{
  "n_layer": 9,
  "d_model": 384,
  "n_head": 6,
  "n_kv_head": 6,
  "head_dim": 64,
  "d_mlp": 768,
  "vocab_size": 12275,
  "activation": "swiglu",
  "norm": "rmsnorm",
  "norm_place": "peri",
  "norm_eps": 1e-05,
  "positions": "rope",
  "rope_base": 66900.0,
  "rope_fraction": 1.0,
  "qk_norm": true,
  "attn_scale": 0.161,
  "bias": "none",
  "tie_embeddings": false,
  "parallel_block": false,
  "extras": ["some layers without positions", "local attention windows", "exclusive self-attention"],
  "init": "trunc",
  "init_std_qkv": 0.0319,
  "init_std_o": 0.00751,
  "init_std_up": 0.0319,
  "init_std_down": 0.00531,
  "optimizer": "muon_variant",
  "lr": 0.00305,
  "lr_mult_down": 3.0,
  "beta1": 0.95,
  "lr_head": 0.0024,
  "warmup_steps": 84,
  "schedule": "wsd",
  "decay_fraction": 0.289,
  "decay_shape": "linear",
  "final_lr_fraction": 0.05,
  "batch_tokens": [32768, 65536, 131072, 262144],
  "seq_len": 1024,
  "doc_mask": true,
  "z_loss": 0.0001,
  "train_tokens": 499400000,
  "steps": 5516,
  "dataset": "wikipedia_en"
}
Each number is 128 + 24 x the weight over its row's rms, rounded and kept within 0 to 255. Layers, rows and columns count from 0. Numbers have three digits each. The size before them is the row's rms in percent of the matrix's.

# up: layer 6 MLP up, 768x384, rms 0.174, rows 574-619, columns 288-383
# down: layer 6 MLP down (transposed), 768x384, rms 0.48, rows 574-619, columns 288-383
# gate: layer 6 MLP gate, 768x384, rms 0.157, rows 575-620, columns 288-383
up574 100:140121129115124097094170083129160092166130130179132108138114080111127137136109169147149105081112096142181163114119134103132158086119152171152126146130153188139139076126178086134118113102112127186101136134109146134133127141176143127128106137116174135110127118146131150111127129109187129137
down574 099:149146134134115129156121133129146140096113101159100107109100166113114083087117118092110090153114111138116083144088152105142114115097132132124116150119150125108146125128137100133108151120106143173129138138124170143156134122142118153125093139121130101132132127090115118116136142154115105147
gate575 101:108143120146091122095133147107159100129161111134090141159173136102119118117160136131134127111141124121140066116134091160100160161141088112110109106131124114112116127121138118161145124136103108111135096115130116112131161121114169075111156140131135158128163098124153118098147074111170097170
up575 096:144146155134080155139090131098112091124115166104156104129129121144095095121146166122160117156141075116144134149122112092144149120097110140152180123140136096088069102116145133108133125124143132162116094139146100168147139121088145130096154093136126118141121180113140141143119106136138143172
down575 095:090102098116166112170175150144123109125167154138145142146115121142134101121135151141113076079120094137070141149171119149107100141133130096188133139150085114112137104121129112158106122133126085129115106139095075161091114129122191112108122154106126108082107154154161132138118120152150134101
gate576 101:151156152129102105146117147138123136133113087124143123112121126116093127209138105159129141169151208109126167108141098083120155096131124127149111123121152171114156127135145129046136112096121154130106096084126135133121151111146176128128128145146174163154106125120084095117108137100150161154
up576 106:111112122135101116109136107133101136083146142136133135121071104102095111103103121125085074146120114119131160075106170121129115177147122109098125120101114144087109117139106160147123086153136121089137177128094163112152115130135172162129143088119147107120119092152176135089110112123116098146
down576 101:139125132117138123128103130120121109111130131142111156134118113089151098113167127152111120109130147135118117137117099123109091159102143152103137053119155123163126099109135115138111107102095143153145128123154101112146154110109131155095148152144118138168114159166127133121119118105139086118
gate577 100:108146135130149131135144162128123132117145100118115136121146169144143103146126142147187099136133104154122139097095125123119087083113123142145104126079081090122142135089132147089122107151153159116116129079106072143121076086108113099149157135134101179163143080101144131098140172125164130118
up577 103:126096158108127124138129122124137173163123119098111113109153117142114155119134139144152165123123113142122157112097162123083142142157143166139132113119125117148123094091134139104120172127148102167143144153149119123130138124069082079111076121140123155137129147119111135104094140125138051134
down577 101:125138122138132120115124113124104134113147156132122137136172139120117184137114127126129106109085083145132117165100086176125148119107168151127110165105141161137126117111102103142117097132101101141111122132163154168118149146123114166120173100146099121095133108160088093097147145165117136104
gate578 100:124120109148143131124121118130106162113109133124149136169113128105120142127131118181151119137166111146079174119145138091151113103133174145099130154158123127160139136097134127165112147107121131140129087111099148140165166129098142115160170100150162119084143160086108135106128117132158105130
up578 098:113142052143104087107136129135109084139127112131111095110108112136184102145135141117138131157148146109148126146127150101167130134127126088089118113119129131121132124108132157132171164149120129107094148140110115157134132124113137116125165120177134098101102158130156147120112156102128079120
down578 099:124129151131105102110117197157121146115086136117139121108164085115110104113108123130136101107156134096113125095141151120162152167101149105145111161136110149148144102134144173141157157152166154100145145076146111127118140144135172111122125159173128128099109169098175098104114121125112161119
gate579 100:113140098175097101073154104146176094144118112142156135072143148172106150113135095089101128138104124099123093137144141162141143137149116132130071123175090125129141109125129182136154111108105166133132133097120123129119127132084111117129096139097121135119144130123138112133151131116098117101
up579 099:121117169174143157121111168117138106105122083140097100129087140161139142166117137121112098135116144167161128108160149119134133126110123125108122118129145125124121082110087143111116163139114110137156112131127132121142103143110129104083144144172172112055157103144141133126152154138114091131
down579 102:108128141166136099121135134155138094157178141161130118134152183135141133139115150128125123121109171133094145118126164153145101121131119179148099104104126096132128067130087113086128164133124100113131086133149105144130146171145136108173113134145092133128181122136129082150149152122134101156
gate580 099:102108119135092122107115143107156092136179166175206123134163092138153131107140147130063140155136168135126107131166141149147133157122132119102126158177167126148154136113084146149136057130158127118129135162140149100153156115118144092133130124142165102162139163153156106160129140086117093078
up580 101:128132124129122132166130118102130091123151129131178150128114147126133142128082091078137084143146108110101132154143179114114175134130132149113167112114120149114112114116149123085125128149164094120101121127113141140139109087083113179128156140121131159123148127136199118100171108134149150169
down580 099:118148155143114120153120148138109106123120160084163117143122127129102157101115127085117155121137151113109108116106138126112138115131130161147138102121155118103163103107145121149098107062130161101115148075167128146144095123128175149141112160115123141179153094119162131122104149073136100144
gate581 100:100137136118111145136097110124154108107108138138117147115135116080112121154139153139106124080127171144150117095141164131138162129103106128069094145128065117137149125137194115117159129113136116120085152125116154093128099109152113153157128099128204099112117180111162133130101131144160119115
up581 098:095120126090116125142153086093100110100119135105085208159145154145182161087123151151119126109131147152121143179104144175174130145124149153141103117147096116153136108128104128109140109089162181125134102111096145097090092123090123145096104150122120142095150105147146132141112158166101081141
down581 102:098071158117127089132115138129123107154127139071089118120129137133121115151123147090128115138184141109126152112127079111108166130112145120126152133150117142135114141129104166124157134149135125127142105154092144095114146116131149164100123144169136107128158174144118158121139114109111084132
gate582 108:160141145176132154158132163090147119126132132088128109147171160138107102141121133083168139124151093143110115153115133141125157111161133107079122139151159125160107150141111144126150139085133127096114113129077108124139095137108111159121107141128111154119114121076119132133111147106110147102
up582 101:113158054108129172144160184143089110135132140115121105130139101115134106150170142108138168170121090162111106128129125147157146119142088105121114116138136141107146128150147123122148117139164109116088118160124126161131129126096081142127152104113073122117136118127112169148117191117156170100
down582 103:100116098146093195124116066164111160090111132083101128147144121120081106105104145130204123144129155149178084147101113119120108135120169107122163121166121110148108132104089145122109145106118119086128098116071093142110124130124109147110112124130133133112096084148139145117116124114107138105
gate583 097:138119116091089133175104117099121143138099070125138141116178131142157140142095137132141121161120161118134148132176135203100146141150106137182098095112155124118171121151163116129145122162106115124185138133130147117125157098147145113173137106122120119102122161107113100098108074117126166166
up583 096:060075113129158136101167113144180107165108071114115160131099143076115192141080126139147113141160119120122096115115131100138087115118118128129151133139104150141165112106156144160152183135112108163129156121153101131149131104117087132124098101112118165118093092141141091109107137138130145101
down583 094:167109123131147156130143110151146106081132157143166082136097155144120132133163139133101126112116068127126114153104168048076116158142141112118129146135140119128149143114110110132162140076131129115138160128113145145139165111123108124119132153140146094141167145137142137135151106137132139099
gate584 094:139145105180150131117122148137169125132101098126148164154138093071121115103091126167091093118103133097120112100104132128120123105131130149120166142125103099124159157086161135126158075164193110102128147089120106087119090139125122138150115135130131101115167125138136140070109121138120099120
up584 090:159112154104137121124128151115126137129105169135192139126105146166164138138147166116138130122106089108140166098154166121113130129048165108073151194152114087116117152109127123154100121133095173125127203103128132099082120115064123167111130140164151133128159130154130142145109153130118148158
down584 094:067129121148122122101127180149156099093126166166149137096102148134118124132124120098141101095106103129103106136122124102103160096121117124163140081136148151161148125106117097153161111121132085111078132139134135138155096121149113151103144136123153105136145154084110120137140131133116087176
gate585 090:144177150128129122137125148110132156096126101125117123115170174077154153135105161126135098146114081143093121140155133126104090126119111153143113104129157144140148112053171100121113143165149128142146072126113094126123147097145138143119134120159136104114118051126147112110148131113136079111
up585 082:129105146172138096094135107120085122146115140111120158146132117119060127135142157112154126100132098142152163098126135127128110119097088131127132117143109150200144135150148133085129120117156155118114124120136154166115124144153165151142121101127104133144117117110123117117170096078145097128
down585 087:125113183110114093123136144123089156112101084116129100104102135094135142112113109117106105099099112141126117097113115128192072117140155072132155160146151139103141106113085124121114111138130122144133081103145124097104109131122134106126137122102105123131105123107108108131137145115097087110
gate586 102:146103093115069192113122107135101135130113134114101157109119135138151134119130144130162124133139134122105137144129140107124131153096179128106118126159136124144129082157112136125092143158127084086156186141124082116099152151133065130107089126112166115089176109125059135138089165136108142126
up586 105:117100151064138125167110112089165103154116128137098137108123123139143141107132113120091168100081136105126130086118172104166141145124141168116169168123123104113060165130098132134129117144158129118132126126129135085103138150143129129184136158148105092137149130105136159157116083099127120109
down586 105:131148108084112128120106151139116138164115122127120133129125109149098103142104109127098132109116122113147131180114126146124123116163150131159098113120128122173119144134124135151173140134094168106137139111143113138137150118172134159094126132137103143185134126087145099109138089114072082111
gate587 101:120113109115107149095120147139141130107145113161104138088097147151124102123147145157132136114120129129098138094137125086120131117158140124170134081147148159104155162165110156108113098089181140156107126129173104126126091120112156100151159071128131135087132116089151158138108117133121090141
up587 101:153127115119095115153136112149166113161107115148132134102157143170098189125126108131102150113121142130109115149123110142098108134140122111083136118172152133165129130103176103102182115098146118122131104153164127114088088074120119124129101161153147120124141102139121115124180109131126135141
down587 101:111170099127103142140138137141137125118115108124119102105121121151177135119089080104145133132120109120087113094113121149106132137142133123087134141120100108132121132113102097139169111152106130164118143122163119160148120121121120102136086131119136119128133125139113119174117142119129147076
gate588 093:091105136147069156134114116130116133152093133152139127157102113089142086132102104172115138145085122094131122125126127102140135063129162151169113122100137099146117139144133153112157152116132119155174113118133081136146181094093126099136157130123137159090089150101163105138110139100115168123
up588 089:088119113110131147131125140095149132188127156138110146099136161127092101106150138134111080140120121119093073135135162152090084157111113134139118115100164140110108159129123168138105143125137141135184166118165138147116155137146107138115148140085127143107121147128152102166126109136118107158
down588 092:127110132119097137093146117101135101146125112096149145076128137089128131146108102115136177143133119145111120136147116104173119137109127156125160143107132104084140117120112137161096110116087093120136182133162074125162138125097133061143143134134154108090097098153134086167115149134116130117
gate589 104:091140104107127087116144122125131104177132116106136099110111126118090126129108119115123119120178099144145133095145116158138151155135139133091148134113112126131087152090131096132179142120098129124129103109119111116129131140111121135121148120131092132127147073110138126100118142112165125098
up589 102:122113141167152109164094149128097109132128152137163166151161108102136138116135159113156126106138094148155116104198113152148139174139125122133128132088107149153131115132139121152148169114142148141124150127076123094126138132126107159128143086150148133131164147134144123136132133116170121118
down589 104:100144141104134131136161090160117133149121113135142157075142106157083113158158109151165101100131089108124118135142110142146138117095144129121071172138116147129147142106122156112125127096125125106125146108130095134122119075135075149159129096157161102136124148140092133148101156140109129122
gate590 103:121136071129113121150112102096145146110107134160118066123123112109136146131118148172155136121105139102114149149125110170178110172130108119122082128104132154134133109110093138136112138136135132111134136111171147140153131129156123117084120156117128137127142138114099133144105121127126120170
up590 101:122131141114100123122173128135092137159110139069108142136104108150118131131156110139125159122108166115117114135123108133128162123093111128102146107146106103143153164186100106133107090116107161062157121147139157146116111122124154136171129131107156112109130104148112136169116110121107163129
down590 110:176090140135104104105127125116099143116132117152167144112078128144138104113133125131110102149097136197128148100105149097111108148120086109127116078119147086113127179141174105091156117075094139111133158118125134104115148100111155124115125142152129080171104101102115100144121127075120111094
gate591 105:109117190108147153114130120165127072102111152110137134144166087118146120110161137160122113116141102145130133100165133159121175110144141132120150099117116144097110128160119150124099175130143148147135182123127185099152109147215168121136125096138122148113137180127125160147077138139176162131
up591 109:097150167111145110167130083140139163176130131101103161172160178143120143112086098121103091137139112161164140134135111135127120143135156143122105135138090108104153116153117128167102102137170138122139134106130119143115136118096130114117146165141114103143156091158120138140115129128131121124
down591 106:119138129131186169133138130139150116161126118136132107088144111119159112112132115137175102125111114132125115131144144144084150102126135131115107092108080142103069127112145098104107106146188138117114125128178172154124151198130085111168130113112086118141136145144123151096142134145143111120
gate592 101:191139142113158046149108106116151092192119128122113148096102146136154130156153149114120121114152152127103105145146123130091129142184129114122116159119149118119138181124147085142129121117150146126115142111146139141097126136128167150116161145145133118127124082092129117156183124149111102088
up592 102:133156108111096145107128129093147093108149133127110120132139110124143135112133137143109130114094099115092129104174145165142146117089138202149138152093112164132176145093162143124133109160139088153150117114151139110131120142133085091122163145149174140122119113148170118138091142102176122126
down592 101:072128115127174137061106146091141105117147122125147099196113127128088153127127105088141081122167131126094149114128125177169122132132131140127146147144132142110168114089153108110137142158177122153128132103136061153144152092113082076089113139104148137109142150117122134125112099097139167146
gate593 097:071130165135133089092146093135156134163155154151134113107111103099149097146175134178105098126129119134140090132109144080148137123122130139160124116131135119140098175183152165110102129137132145119135156083178098098138137119164131144127136130145129102098123157165114138123137162142162142095
up593 094:147091156113124145125120171168144114131141142146131105114162134134116163119166099150147140124091106127150134089134105151129127104164144157149108181139103095076143169168150146153108121144125148135091139119082120132122127109092127150174133148155132132122097123141094090115116156114126115130
down593 093:119106124118144156160148104140109144164133111130150127134098124120155128148152147126137139151088104161099107167148134111118141135083107118111128130129165123150110139108117096105114141107108118115096118153125128073117160156127124122117131125136153114138132103102113099154104124127165130136
gate594 109:126129094105181119110120155129118089163125109148098110129102187106091130145175100139140093145127132118160145114137120137082129110146167118144157131109152142117137128122177125099110097131145138153100129134136171083117122133124169139189135090161156148117121158122138137130100109156142117101
up594 111:124128132160109148079103161095125136110155130156116150130110155111117106130118185124128146100101143141138121110115143098117134098126103183138121094115182095106137137174113152121120178162140142079145114126094134163101134160153137124112121131198147129162113120108127087147087121144117122157
down594 108:115137128162124144128137153107131131112160151141124113105080138165127126131149148099100145096103103137108108135132130146161088165131121104118141087143143126153142136136130117177107131126122123141159112123141126081141126094124155132103116146110188154137101139131148118153164169132145110124
gate595 099:120122148140127135162094140117126150133143116165135149127127116144095107124135107116138110135114138128099184151077149105137099135113126118147125139148110115112137117091137119140156112154100156120127150140131141163126097142136136125127167132102119133196120131120124185072131153108106148149
up595 101:121100089143135133090128092130146147152101103137059142106119124080131142175114107134092138108150137109120110152128102095107103132155118114124122141145128162125112120127119147095124157087164170133127104129116087114084158116108091140123138106081149122118104120160147121115099122055167169140
down595 099:148089144096110136118102093102103103162128111165136136100114164150123115137146143158099121120131125122124131150133131128122127136112107123120157107113092123115127129139135143123100080123133124150159150123153121114116152119149141112134140132130154120087110120150137158088155107130155178135
gate596 109:149102127080114101120130140123117113163194136063108098162146124157166132163118123128132118132103162131128158143148117121106097139130141132099147112123108077127131127147099101131108124140096116130111135126142125093130168113117119121102122128125090170119111115112124136142172114118136150144
up596 116:127126115095107116182114128125105175110119100156095165072157151130116145057155077108120136175123127108098152143164154149141125141097152142125132146142131189122113100154116110146150118117138139136091128131090107101125138153126097130110100156097119081175117135152100157124127107115110130146
down596 102:115141096125147140132187110119151129115111155113124176111064096129076117130134141165132149155132099165140118136100134154127121111134106104163115138148141144133087087080142173130147159124169098131125130150131142109099126147147142090144168166148154100137137175137129116113119104103154114152
gate597 101:155119063126117125179130183120152186120141155120106093165118123099122117116131138123114109134145132145136084156145107129149098114175160123088125103151111129123102141114095137168150132125114122113099094119109146137092144103139131122119111158168141120123115139113131165146094140120120114189
up597 099:155120127160156141126159153108128121143119152130095153135139125146129114135118136123136110132146127166146122164123110162132129139141179114083094121126156171131110131119101156109183146145127120096137112135098137152126124132131099129107125136116125117129117114138100148101112142161093124146
down597 100:153112131126118152127120105088081175130177119114127129139114145108067117092140115154183139153139103090103158140157111115134115097193132162099149146144122164103137176118117144154116130101150123120112129133154110175111143198107129147128129133164117145086130122124130105115134128134138118142
gate598 096:154136140132132150113158142126106136121132093123116115133122126157166098133162155144133134140099091145127116133114110126096120114134121132152133096153098139097143117124087112104152091167115141126150126130140131128130144085089136118159142128118170155169096142130132132095114155095119142119
up598 093:125113125150150136130119141148108119143154108141154127113083094094128103121146160135150115121179117111126145090145113147145157115118147102185133106104154118128141120147153149134089136133151130164119149155109089133110117128119142120142099083127092114124135133152103123127134132143101134171
down598 096:093120139122098145163174080146139155118146129095175128134170115127131120162125129144120079112090151108131121103126128148146150130112132082144143112108144112124091127145155132162122140119124171151112094115158116107130096099164147124099183101110126123134125128111147111184111113108094133102
gate599 098:098139115156099112133109168093117134132138133095126110079115134153129132124082141099107168133095157152137129107077141160143091140172131085146128120092127118153159167105155110114113177129120161132150150138161127116125142136114091112099150112152109150201113142153080090150094102094139158130
up599 098:118104128120144149149124140100110123121116132107158107104133093121117100063103119183130146130140111118122123091107144144124150093159128106109094110113123088142144110126094121154159136100141096135102127149094158094102168112101149159087114103146112140125125135112116126114145112098092123133
down599 102:124141133143161150124101117109143144109141116104127128136128131146105128128118127145143132117130122101106148130126142132155100119166127104161113111077142122130128152139128157138133141115143152120136090100108092119121143118134125077135118107155134141113112122118138128151119133088099121140
gate600 108:120181120106101110143136095111123097150152123158146108111113112149108151147179105103106128135090146087139135121151148123098117113143116119126135157182091133169126153126125122140125112134144152145112165134150112099182221110096127136133161115086135146133105190154131097140087146097126153146
up600 106:134108142128122129121153087155146151133083115129098105116169131149112151142084144161137130151131140126111148111110085127154112133150107118126110113171126094113099167143119128110121121135104118130165122134100146117121113130119125125135102160121131088145120091131140125114189118065135132148
down600 106:105177159177176126144129105195139128167140119135113182114171096174100118157124122155105100144149136101142141141131101123142154142167135136106096046126136140084120154106137105126110121126135106137152102155118113148114147115125129138075101152100149078113126125107104090092164127126130184157
gate601 104:195159128157134101155130103182163124093161110121164123105137113145125118144184145121111122179115142152132141109128145120133129127109152119164115125116155078131143098088122138053191128157129135136124105115138114101106141144137114126106109125102046165139107177143128121133127128138181139162
up601 107:160126120125108149132122140132139104091126079115142116168160120120118119105120102111146108096112100155119127130139144149112128090176098149130135152117111154116111168095133137136153101193148108150136104122129115145139127141151119141123102152136081175153100159135150148127164142164159141135
down601 109:143164108141095132107106136136136110118135121157139175149128103158138146111068154115119090069133098164097146145130192115113148110102108111112152157125123132135113173091123158148094168159106125153145118114129083116143134160130082073160110094122134109108129119148175122088132137112123138119
gate602 102:107153158153122103128098109082127127159089154129168147111154141105138124117101135167152158138126111157093086124124096124116176106114101138113135089142134105099122117147149162113158132113137170153137155155141119129149177120136085151112154125120135108114150067125136137114110131140167183138
up602 101:168118106164147115113122146142121118096082051134135116166138154151109158150112105137117177143107109169115160125121144179136141100128127135139114131114119114106124087143157124135152108133105163105150109164097130141158154118098125120140142104127135147156143118133126116156082138160128128159
down602 102:141125166103120152145132093110176128097119129106157086116148140059172180133181120098079134131122132149143143159129122100144167125125155104120126092133108128092152096140172126131128124105096147138134086103145129128141099113129134156094123166136138074136169130121143091119135151124124096120
gate603 101:100128138110083159129115132157120135108144162116115116154163172127148136086150141119162133097139103155132096117157111147108182110109087129099103121135116132115135143156052098127138098141152173145163127125115117153090133151143157147141105163111139145140174133122123113105100114154142184169
up603 106:073119117112128092131128119142130081161146128135139099112137161107175136164145148128098132146122151157135142162154122118116156133123085136145148116133175182164125130107109126108136131115147099102137179114162144114133105095095102139121115090137119113153111121150190138079183134095115124123
down603 104:108183128136109155130115149198114125165137130138074094131128161112129147111148129089138143130119132080173073118169122138109134100142102190090147114121144127182103126122150092107127126113105111090141143111145143106139160105211131110103137119146143069140113088103116119106177123110145109071
gate604 105:114116106104145137124122123099096099114131126118134117153142070158130116127153107139092126119127111109120161131055096104147112163123125144132159115125122134112123142148134171133163105103099151151145131102167141147130119131157140140117143107127137119125136114147137120154137133164133147131
up604 101:095162113156105094164139129114143105103115093118108150109095113153098121087127135085100121145074164116086115160128131161127097136118149113123152083118130138151146094124136174104087122116115145089094139158135107100084108109120122111118129135116108124131159109149143139128166104106120099155
down604 102:158142105108122172084095135166119122110147135113119147096129110127100140182120116087110116163117099066156104121162104116111113106143115137138131139148096125167134143130090156118148120118142105089134153120146105152118126145101136108080187113137147171091117148114128101101121133112139090140
gate605 102:087131148130120128114086132186105140113151087147124142146136126146123053161194152198142141129101148104127164157142078133118146141168101161130124112135166131116150161127099159143096152129160116116115127091096117090146133119097147126109146083157157083092170157156103100120117150114121105100
up605 102:109144137164132112158135125119139069148119099098161082129108137131099150169109114115081165125125105103116116133128120160149122107125139117131121119158136099124148130132181129125121128106137111136148158150137132140159113080163143140129128125158096122120100112112151181152107108081177136099
down605 103:144142112125124114134142177088127136149174085123149090126113151151118093109087095157120078114107116109140129182122172157094145156137110174128118095114129146130083151111114136105120110101078128167137053111093145085149145111124141113125154116134132132104137133117097102146127129142111085133
gate606 100:143156187124118135100139145149110098117131115145143073112142148121143120129144153144129159137121163122129147149154126115145168142101115129097155111117150134143143104141136155077167162133146102153119117114121163164093123158131161137138130127144134152132157164121150077110134122129137113141
up606 105:112131123123098118121161154153118156139116110147154106119114114092098119130104138120130110163129140112117130144105116136130138102152132118089155147141195108080132146130107133138104110132105153155130138149103139155121123123137103113138118131126107137167101139103208137078104139135135102102
down606 104:123145107114141123105138155126111129183137113171188074112111150066141124117134118094117116114172135128131163116092116130138153102115132152141129137112114162152119120105129144070143159149161159138137109109152123114171162156132087123133080120131136113163131150149173166123089130140152120136
gate607 097:130136128127150111094148109157117103143080188197131081107174133133132139110158133122147155142165129146156167120120144145147138127152129102138139135146140172123137162146122155141135110129154106151136118113131130091149177104116165122090129138114118124122108129111107119131194148125093107132
up607 105:107104108117105160129133083101096134067110100152141125109165157075121140090191108136110109159115157139090115167121100089157122138135157105088165138119108151120124171103103106126108152126106136132143132133100129176131113152088142141125156139137131073145153100157152143133104136119097125156
down607 104:118139149126110084127103116128150163111136111152136170101101119159109138173140167156124084125148104142142104067123115132146136156158167128130112130154131133132111123129105121118131116141164129133101154137164130112134151104142095135124120145118154093108172152139147127143101106123147168143
gate608 102:154179110165143185074161148133138183135101159138092072120145101145128139101112125080124065148150096140089167126134114122136110100134144114047139128137114146166124140147146112104154156126138092118125128127133104113154151120135169103148103088146152111099159111147124096146156122092163184148
up608 099:056161094138129115140139065126141114111127108124169149089127141142143186129119128175144129092120151073144096165143135148162128147136172128138147160146143111131150124159087127135159173095077100116133174149115174134132137150134082136155120149135106120147142146129093125103115110130135159133
down608 102:134189134057111170140157154109118136107162131106133126085109113103184125147137122123124100112131152121137111105148129114081084138126110123126159112139144112120107083100101138159138113161135173124143174141134141112090146146150124115122133137132130093083092091128103167139153145120116157138
gate609 098:133140111125075138101124118128120159144142089106122142143113146165112133159092100122164107127104164131096107172100102114146135166129102136105079139104151135130137123152120128130067144087140164123118152073114105150163102127123152136099138144192137115117138110159146122122124123135079129125
up609 096:119114110130137163092108153120105096109134134103149132146118141161125139110124129114151172097137138130121175125124127147116140121146145175127147111146150095122089144122144097130153115100132144158133158151134121138148070088113119102116098124123145112134108095144140144129121154120134177132
down609 090:167125150111118164090119146121132121135150130133156111084133101127141115108148147106114163136107112161139142131149183068112181105159149149125157114127136131131175176124133099134116125106133165158132113141130122116078138113156145130126128135146127131102125107154134138151130098068142161101
gate610 096:138101121130129126087099170162136161135101128107126138110136143152124116089139136146150112129169189160130143143129145105111132120180171145153109122111112128114124145129129122097072106089145153135170186130140128137102065128079122128153134140172073120128120120116147173145115113153144147154
up610 100:147090104153087122159132122147138138105139148128128065166125134129149124095111106157119110150091130143120132139162142154104086152144114143135116132105086157163160126156139144115121117150088154111113069129161151102122200127101145139092182097141147122131114112117125135127131171132101156112
down610 104:115137104141162118107120140104116118143110172113101117092129155110096162131137113161108155144137118163184130170110124124154142126114152164149123124109088159110131126153130111071120099143136137078133145148118150150138121126094149096142167092166115154114073126131109137095093140127165133170
gate611 094:109091117118149099140131166108167140137093126121114120139162142098117132129105177112121127135136120125108130094105145112091146181151087122161097117204081122191092078136128140113139141136127094118100090114135112113163124103158060167126131140102149103121153113129133135116101178121132129090
up611 091:093162133133146129114137122147078147124115139126131157097167152163156145097136130154166144193131119194121113112102115172170163133136166141113142109111122136153125171139124131151121138114132113140151176155119095109117145156152142136115170119070115128092131110155171110112136131120102160133
down611 093:177125122139134170135121148183105110138157106136133092140177163147144152121155129093111160139148145163120146142082125123107132120135079160133121132119117117147116130121147129157102098116136123114103135145121117134140155140159121134128103172102114124144100117080146144160152092131113115133
gate612 100:125149122170139136132149070105113147135132169140095163137114165165113102094123133112156142141139131129136156104094123112102185082120147130153134126161200143133128092141127173127117130093119124145108136146188122110127143116135149117126117156123114138144140126122138134120107162125077123128
up612 100:146105136120156082116118120150118121142100107131143133116132153140154170109126144115113174147127162118085108127162104132157112128087120142083103127136122110146113122125139137117149169114085130136141152126143146150114143140123155158119108115081150137178097113101173124138132126172089114110
down612 100:135133136136122152124132081108141131110130093084136137096141170167078117112099121105110139142114166172112140136154141122156140153114137141125137089138137148108131098139141139126119083153124114131121131128106153122112104116090117109114119162063122133101130132067180142182106106135127125145
gate613 100:111112144079107100123136121143138102167104134135191124154132098149130124123137109140105150127135142119138163107139140146125079149107127134138128114137094127136093159133087125171111115118083100115116131117144117118122107116117129125113102159093055089091100103140093148095101098093118149131
up613 101:113150115079145090103123141123168123151137091155126164100135096117168137147125089132176109132134106104154119105107135140098158120116142138103125130113152110099148111117152134085164109105098164130138110119124179108121087121072122109130105183136144149139130080148183157121158140136116155133
down613 101:153077116145116139146146152129127141164123128120171073123127081113148157161115072164099122153087117112091108150102103114146134119186098118132130122114139097142159097113146128113128094079142167110108162119180130180170124094123145113115109107072098124140073160119148127137072127139133145141
gate614 101:139141148116087166168099139101115135110118143122098101123133170087122143087073142135142143131122169149126134148157145121136146164122173118103090143208111122130113140084139129113090117108104107104160115126122105128121146105117146177079138120141115110169118153090168140109133138137118158116
up614 098:125151070152129136140147140119113136124124102128152134135138128172083128110152115125151124131121128152141130125114135146144157126123115107093110099096083185145113109134127131125093132151109078124122133145125111099126154126172141109095179151116117132115110103143135120159146130152125134154
down614 102:114103136127107138139124132125117119198128122123144110130128084148158153151136105103113155149095136085129138096107096144125131133115121106136154165108149120122128149124097150121138125165171136116177088134143144170119088157149129150141130145146122138113132157131062104111140130147123150189
gate615 101:112107139127196148100126146136108062163151131133179098149126162163104112130169141159122095120157097137168139130146136182102111152093128119145169141123098149132115125106134203109168123140083139113146083166092154156114145143140103149116116063116152124085157118069070086142127116169151095112
up615 102:150139133123130115131100103130138147131156172159134125093131132125155116137117105149132150124139126124098121120135124119140147124101167153107137163143099137121103130169134115148122112083120120132102132119132121140128155133116120140127173129145082126105090136157169117140131101122153116123
down615 105:116149116115082126126169143091105139114126108115146132122110083115183138087105095137140142138102140122109143064101143133122127081131100135161060114124147108089146133145114135108120113132107140122116183122152133153162091105112149113162148130123079156163125137164127110128136109149111134135
gate616 120:101167111093118156116117154146092099126152121083131120095147121197112126132138125174191084144108133102115136152131091112099100092125127118160087133134065131117118065122138181087137128112131119145096117121130087145133108105143107145151123106100146134151130129130126125152120099142134126125
up616 114:178147136101051095133105177100134143088112189116121126093129131096159115115113111105119095114122129111117108070150128069142143131137149130126122136122112107099151140169131071125144082118117113093103127122152126142156126103114112136123123101137130103142117104105122122147134079107139138150
down616 121:121101156122134130153128105083134136135148108157149105150145180081112124092128127076105143119154131143163130114092136144090127166115113145087150113116174146117135129084140102116145137121117132146154107136130171133149154138085149090107134154160121120080133143155104131136125128094072120126
gate617 099:141125127121131076124139080117135152118127149120126176105092083129140130156150113131096105147110131136143126100127137158160125124136170109127090146166125132132144120136160102141080143160119145121094156092105177111134135151141176130053097151147141134092107161190131108112132173101145124124
up617 104:099105097114155121163128125099137110057100101157114144143135130121148101117136128117116164174125127138175098122159126146141106129146151132123057128149112111110122125052140137140093105124114094113105140121080151136139170077127147143086122139080131147142113131121164145111100127133113103119
down617 103:140137124113150088116097136111108111140159134106149084165132129135131170152143118138119165111123106149129125114132148126138118111121114105166129122140088152118114140121145132124142149164130135133121109110091118170098108104118185157058155131146140139122113128128091180188147131140108171159
gate618 106:070139137159150091159162117135136124091160092115133119085128066168136092119149133121130163131136116173120166114159139119125129118140154114140116146144119139114125177129152104134131109155108128104105129116137097103103091101133104118090145120176129130122078173176093091147107147169092144188
up618 108:141151161108149095144087103177154120115130111114155107147127154092160113110138109120128121112119083126127117131153134145131146130105115107136112140115106093117105194151095137117155143141120118132143134145094130125136118102144138139168127095126121119107123123101106090143111091135116104140
down618 106:111120132121136140134129118163137104111132121142151093129109129125147115111104159147143137142134098119156107119135094143124067112150127134104131133139139113107114076142140114159104158141096110137140130146115094119117139148119084125123124147142185166159114168149112126189153138090107129136
gate619 091:119121119139089167137130118129116150081135133141147090112147142147157147112148153160112122125122119114099116157097112155133116123128159144139116141168131140127143115092131089129119057114124120128081117153150111116147121087089156158137150102126148116116146125170151174145130133171112125111
up619 091:119109149126171112138107112101144130110122138158156127142123132133159139138182072114142174126103128139090124089134074175138136098111130121073109166105142140140119129128186170143060120118148119145114075131105121092140117134145147152087102096131108066134118174143142116091112087105150133141
down619 090:083098128142139121135116138117150118114111159119111129168079163101105127153154135109132089170111139120114139120126131129106153109107117081173086114081132167116122123130130125087119183120124127114141103139117117139149133135127139069137113122161116130110128180098164119121149131117134086163
gate620 096:142113145134131160117118172109130109117136107159169110119137111107117143111151158127133139117170118161136132047145119102100109125118109092094140124145101114159100119111162121122118124126133113160133101081152080141142122139150129138097163139182116135148145152176106154114093155047175155126